{
  "d_model": 160,
  "norm_place": "pre",
  "init": "normal",
  "init_std_o": 0.0,
  "init_std_down": 0.0,
  "lr_mult_o": 1.59,
  "warmup_steps": 458,
  "decay_fraction": 0.63,
  "seq_len": 1024
}
Each number is 128 + 24 x the weight over its row's rms, rounded and kept within 0 to 255. Layers, rows and columns count from 0. The size above them is the row's rms in percent of the matrix's.

# layer 9 MLP down (transposed), 1280x160, rms 0.0877, rows 911-920, columns 0-159
size [ 94  80 104 115  94 106 111 124 103  89]
[[118 140 147 152 122 144 112 130 147  74 138 101 105 115 153 125 140 145 117  96 180  79 107 152 142 132 128 121 149 100 119  97 159 104 124 118 121 116 131 159 151 155 117 100  87 126  91  70 118 113 140 179 102 161 134 116 150 129 129 123 101  76 128 142 140 130 142 128 122 127 100 155 124  97 145 128 142 159 134 130 128 161 122 137 117 110 161 182  83 107 137 160 104 142 167 141 160 169 170 168 103  94 153 126 149 160 113 133 126 115 154 106 145 167 145 140 106 153 169 120 111 100 153 115 148  90 101 119 127 103 103 128  95 100 142  98 102  99 140 126 134 137  97 193 117 112 138 133 131 123 127 128 130 118 164 102 139 105 109  79]
 [109 129 143 135 163 158 131 162 139 112  76 128 137 156 128  97 139 126 134 139 132 146 180 140 151 114  99 108 107 138 142 117 102  95  93 141 142 110 145  86 108 124 147 112 103 143 111 159 104  61 151 131 164  93  88  93 154 115  83 138 123 151 125  93 159 133 113 135 108  78 125 146 155  99 155 120 115 112 132 108 101 175 154 111 148 107 118  96  99 169 142 137  90  98  84  79 122 146 135 135 142 116 115 120  84 122 118 134 127 130 161 152 173 122 147 155 144 122 124 138 121 139 128 104 168 135  96 164 136 129 179 116 143 104 112 100 128 162 138 107 190 134 129 131 158 154 136 124 123 119 127 167 121 167 142 141 132 139 151 127]
 [125 123 128 114 120 133 150 101 136 116  97  87 105 109 189 127 134 120 111 151 100 113 138 161 152 123 139 105 115 126 118 116 167  94 116 155 113 130  75 122 114 149 107 142 133 142 146 109 107 130 140 164 152 147 112 176 142 129 130 116 129 126 109 148 104 137 108 113 109 136 128 163 133 107 138 169 170 121 162  96 122 181 100 146 152  56 117 134 115 126 127 134 132 120 140 134 121 107 133 106  96 137 149 141 124 153  54 140 117 184 148 153 117 117 118 105 150 144 135 161 123  98  90 116 149  81 151 151 139 129 116 182 164 137 105 143 108 161  94 123 191 142 153 131 157 114 104 155 141 125 137 124 139 107 120  68  88 121 124 122]
 [ 93 170 160 108 113 128  98 121 125 124 125 152 107 124 176 118 114 112  74 132 133 162  95  86 152 131 121 142 126 108 143 146 117 119  96 150 122 133 114 112 131 168  66 157 144 140  81 164 138 155  99 138  94 103 122 158 107  88 140 136  83 136 117 120 168 162  76 128 147 146 148 155 138  67 116 136  97 119  72 111 104 186 136 105 109 113 161  95  89 183 133 143 113 119 108 111 143 120 148 148 153 118  96 125 120 139 168 118 153 128 146 154 125 155 122 148 148 127 126 150 164 134 122 129  79 107 107 108 132 145 140 113 125 148 162 133 123 123 144 146 160 100 116 137 167 111 124 107 115 143 148 147 127 167 137 138 113 128 125 125]
 [147 121 120  88 177  98 144 129 146 122 119 138 122 120 150 135 103 166 145 159 108 115 164  91 110 129 174 140 114 182 124 110  85 146 116  85 110 128 140 106 139 107 106 156 116 150 116 174 110 136 144 130 132 128 126 125 148 127 152 137 142 163 149 130 137 105 128 155 106  99 105 192 105 106 106 154  87 124 122  89 135 152 108  95 117 161 120 112 157 132 140 146 139 100  77 129  84 155 119 133 146  93 141 107 144 143 158 129  76 182 178 115 148 140 123 115 109 112 132 129 159 163 128 123 119 131 123 129 158 124 134 112  79 125  96 108 121 108 102 157 151 151 127 132 148 134 137 115 169 144 150 176 148  74 130 114  86 115 114 101]
 [135  87 148 101 143 111 106  97 186 161  75 128 111 156 124  89 120 108 135 119 135 161 119 148 116 101 152 133 142 121 129 127 112 173 113 118 148 123 142 122 115 142 112 104 157 108 112 109 116  93 122 109 113  97 112 136 135  94 140 148 133 151 120 123 186  84 131 157 144 130 119 124 133 148  94 148 147 159 189 118 127 120 125 135 138 113 182 144 137 135 161 116 113 145 138 145 111 103 116 137 122 143 176 155 136 151 150 108 149 195 114 137 124 154 155  94 120 100 137 179 119 134 152 133  95  80 130  87 122 136 133 129 137 134  89 133 146 147 178 113  82 111 129 136 103 128 151 137 141 173 114 103  63 124 139 134  87 101 112 142]
 [111 190 120 110 142 122 103 117 134 156 132 113 149  87 124 122 110 122 135 129  74 167 180 118  84  79 113 109 126 124 154 124 142 111 141 146 100 127 131 164 116 112 120 131 114 159 114 144 160 113 130  84 179 137 115 163 134 100 107 132 161 128 107 123 135 104 199 149 103  95 188  87 147 111 134  98 119 103 156  90 123  92 108 144 104 145 148 138 101  90 108 139 180 142 160 145  76 115 120 132 116 135 135 123 129 147 153 140 151 101 144 126 136 155 143  96 163 129 130 153  93 125 143 126 103 118 124 158 153 123 125 165 118 129 126 148 126 148 176 150 142  97 133 174 124 119 123  94 106 102 125 143 100 137 120 111 136 128 121  99]
 [157 113 138 132 138 121 146 125 109 150 161  76 128 139 127 100  99 123 131 123 103 163 168 101 130 115 112 133 125 120 158 140 131 150 107 110 109  97 158 138 123 177 128  72  94 127 117 108 127 162 103 128 122 106 117 107 152 130 120 153 105 133 125 122 185 156 139 125 146 140 129  53 126 180 173 109 124 117 107 126 120 131 110 130 164 112  99 141 119  52 144 148 100 128  97 154 113 124  98 103 182 173 127 146 161 154 148 143 157 184 141 149 116 123 139  86 106 138 106 116 107 108 155 121 143  92 147 106 124 132 102 125 164 129 157 155 120 114 132 141 127 143 153 144  93 159 141 151 113  88 110 125  85 104 126 127 103 124 126 149]
 [143 126 120 111  94 122 172 110 106 150 127 152 136 129 125  71  88 114 119 152  97 141 117 136 127 167 118 148 147 138 128 110 164 155 131 145 118  69 135 155 106  98 107 122 156 149 150  87 137 128 131  87 132 130 130 112 176 116 130 120  98 121 119 119 177 132  73 135 148 150 141 137 143 112 114 119 123 111 160 125 145 120 147 106 132 117 120 149  99 172 150 150 134 112  55  96 118 100 117  88 133 107 157 114 186 100 147 172 131 153 134 133 143 152 125 149 124  84  67 124 136 103 134  90 154 144 108 134 126 119 126 148 140  70  97 134 140 112 153 181 117 149 160 137 149 107 121 142 130 124 146 129  95 152 150 122 168 133 148 139]
 [122 137 148 109 114 103 126 128 172 108 161 183 138  84 138 152  98 128 123 131  97  98 171 110 107 110 171 127  93 107 124 151 107 153 132 132 157  98  86 119 151 183 140 104 147 162 150 151  94 149 144 159 168  85  86 145 128 141 111 133 101 145  95 123 153 101 147 127 144 151 121 123 136 129 108 100 102 149 160 119 159 111  93 153 129  91 144 145 176 127 121 155 129 140 103 116 139 137 153 126 135 130 151 137 104 130 155 147  87 116 102  89 147 143 159 123  93 162 151 151 105 184 136 142 117 115 114  98 126 106  77 137 139 107 128 109 152 105 113 156 118 133 174 146 136 118 106 147 103  96 124 106 150 149 119 107 114  83 140  99]]
# layer 9 MLP up, 1280x160, rms 0.0907, rows 912-921, columns 0-159
size [ 89 101 115  88 105 106 112 101  84  91]
[[ 99 112 191 168 123 139 134 137 140 139 129 148 123 134 104 143 150 139 123 161 137 114 112 138 158 112 145 128  83 137 161 122 177 158 130 123 137  89 168 110 118 139 132  88 142  97  88  94  90 183  81  91 124 149 114 131 132  70 138  88 132 129 146  98  98 119 124 120 139 111 130 148 142 149 126 157 103 152 124 175 113 125 155 134 118  99 125 143 141 119 108 129  87 146 133 151 101 108  85 181 162 179 117 100 134 127 133 127 143 136 121 137 136 133 133 110 133 120 145  65 152 122 109 106 163  74  76 109 109 143 118 113 130 110 137 134 130 150 114 170 120 111  96 105 123 105 160 148 148 159 111 118 146 136 132 130  92 152 154 151]
 [ 83 154  64 102 166 114 100 126 158 136 115 143 112 165 128 150 149 102 137 161 132 123 112 108  99 113 117 121 151 170 161 105  96  99 138 100 117 129 147 125 133 127 127 142 109 147 166  98 201 195 147 138  90 151 141 128  88 120 163 142 107 117 155 140 141 125 101 101 129 102 135 124 154 107 137 113 116 122 162 113 148 126 144 115 143 130 186 127 101 131  75 155 148 149  65 138 129 144  90 156 136 110 108 129 108 147 144  78 114 127 115 145 150 147 132 115 168 106 149 160 104 125 159 135 135 139 108  95 119 124 132 162 106 142 146 150  91 151 142 114 128  89  87 142  89 117 117 123 107 121 143  89 144 120 125 117 116 133 139 128]
 [109 136 152 109 133 118 136 120 109  90 142 140 101 168 141 184 195 123 121 162 168 128 103 149 110 133 141 137 111 131 140 106 132 134 144 107 116 106 119  97 146 137 130 144 108 178 228 131 127 134 141 128 144 160 136 136  93  85 134 117 119 177 138  60 122 102 110 121 136 126 121 115 136 137 150 143 114 130 118 126 157  98 118 177 129 119 168  97 108 125  92 145 104 111 139 118  96 113 167 157  98 120 109 121 112 144 143  93 116 106 131 140  69 145 143 150 149 118 149  81 130 116  97 143 134 160 154 125 142 123 139 131 114 129 148 149 129  80 107 115 132  88 113 143 142 116 112 152 114 155 125 180 106 113 121 164 120 127 133 152]
 [ 94 122 165 127 151 137 149 119 113  85 139 134 147 114 147 137 169 102 127 141 114 162 103 123 148 129 145 124 116 139 153 101 185 138 103 165 124 111 169 151 109 123  85 136 179 134 152 124 127 114 140 164 129 115 173 167 161 116  98 136 124  81 113 127  97  75  96 118  68 132 162  91 149 113 134 129  92 149 123 115 113  73 141 130  91 100 135 139 109 131 112 154 120 152  93 127 131 144 116 135 143 166 122 172 123 116 118 127 132 140  82 101  89 136 160 114 110 134 116  93 105 128 132 140 154 150 111 117 119 141 102 144 134 115 138 149 137  82 145 182 157 110 143 134 125 142 134 114  93 144 150 107  96 125 161 159 115 174 161 107]
 [109 138  96 125 124 147 132 173 153 129 138 159 131 124 131  95 119  97 165 121 131 193 125 156 110 152 108  95 134 163 132 129 119 126  96  81 118 129 105 167 137  64 114  82 158 111 165 172 157 175 125 123 141  90 116  77  88 135 135 110  89 125 112 169 150 161 143 116 131  86 154 142 117  75 110  94 147 108 163 106 139 155 136 144 132 120 154 112 138 122 106 158 129 107 147 134 141 120  87  67 157 119 120 155 137 142 139 131 104 137 128  99 127 122 153 139 164 116 127 129 102 101 144 159 164  96 134 155 120 110 148 141 116 120 135 126 101 141 154 109 102  83 118 142 124 119 137  91 130 111 117  93 109 126 147 135 144 127 159 108]
 [160  97 114 129 145 135 129 111 102 122 168 140  89 123 144 129 150 136 132 196 130 133 132 123 131 120 129 148 117 147 143  84 130 136 104 107 135 135 130 133  67 159 149 128 112 156 145  76 119 157  65 149  89 127 124 147 125 147 155 151 141 151 126 117  90 175 120 146 128 119 115 156 130 134 103  96 121 142 120 156 146 110 133  92  94 144 110 151 128 163 112  99  76 134 100 162 114 103 103 183 131 136 132 144 119 139 103 105 119 161  96 144 200  99 141 139 140 151 157 153 154 140  75 142 146 147 116 131  89 121 100 128 115 120 147 126 139 143 129 134 104 117  83 106 123 140 113 129 122 153  81 139 136 157 105 138 103 173 118 169]
 [146 140 115 101 146 157 136 138 173  84 110 103 111 130 138 134 181 124 159 113 119 132 106 195 128 152  92 133 143 127 148 134  96 135  94 135  90 117 122 134 154 114 141 152 159 161 109 125 109 126 102 129 103 139 127 121  83 108 130 136 128  89 173  99 193 150 139 127 144  94 137 128 127  92 108 133 126 139 154 135 111  94 146 121 114  70 129 121 130 119 140 147  81 139  79 125 125 131  74 136 188 124 116 168 117 114 116 142 121  66 124 112 120 155 148  93 154 115 126  99 120 164 141 144 145 158  91 145 150 123 117 169 106  82 141 155 112  96 116 149 117  78 104 143 137 148 125 124 110 151 138 119 105 137 141 135 135 144 149 117]
 [147 174 118 149 108 130 175 129 167 143 135 136 115 111 106 125 113 136 100 163 146 124 105  95 135 140  68 165 100 108 171 162 124 130 144 129 126 111  96 102 130 124 115 177 150 139 117 129 109 142 149 150 114 152 143 108 122 194 143 138 113  84 128 134 132  95 147  90 104 135 131 150 123 127 149  94 153 150 109 124  64  94 131 119 119 116 141 121 137 134 131  80 131 147 116 106 100 102 134 141 131 145 154 124 110 128 152 105 138 127 100  95 137 131 113 117 136 123 127 121 185 127 170 115  96 157  56 114 151 132 113 109 121 104 142 134 190 137 107 162 124 108 144 138 138 153 148 129 148 159 135 108 149  95 129  92  62 146 125 102]
 [114 119 182 111 161 148 127 145 126 121 127 149  93 105 161 129 137 129 132 140 127 123 126 142 112 109 122 138 172 118 102 139 118 124 143 153 156 115 141  94 164 112 178 161 150 124 131  90 138 160 140 183 150 111 122 106 112 109 132 136 139 128 155 132 125 113  91  97 119 144 114 131 146 113 103  83 160 105 133  66 187 139 114 147 118 113 171  92 112 147  97 138 106 113 100 130 130 137 116  94 116 159 128  93 129 119 113 122 183 108 135 112 133 158  72 149 153 144 148 152 133  91  96 133 170 147  88 118 101 129 132 143 128  87  97 113 140 152 166  86  92 110 133 158 156 139 124 117 119  94 132  90 119 132 139  98 152  82 133 161]
 [126  87 151 119 104 121 112 144 139 144 106 122 125 135 144 130 121 134 184 111 147 139 130 115 106 118 156 145 184 157 126  97 139  94 127 107 100 162 161 111 100 124 129 130 113 148 161 150 167 133 130 158 117 141 131 139 125 110 127  92 105 112 179 157 125 126 121 131 125 118  90 117 118 104  94 126 163 137 167 123 134 134 161 131 103 132 106 121 149 104 118 160 137 154  80 140 102  85 104 102 138 174 107 129 118  74 113 114 136 115  75 114 124 125 184 160 112  43 121 151 115 121 129 130 169 118 129 142 125 163  85 100 161 127 138 138 131 157 111 138 119  91 121  86 145 140 156 136 131 159 160 157 153  86 152 124 150 131 111 158]]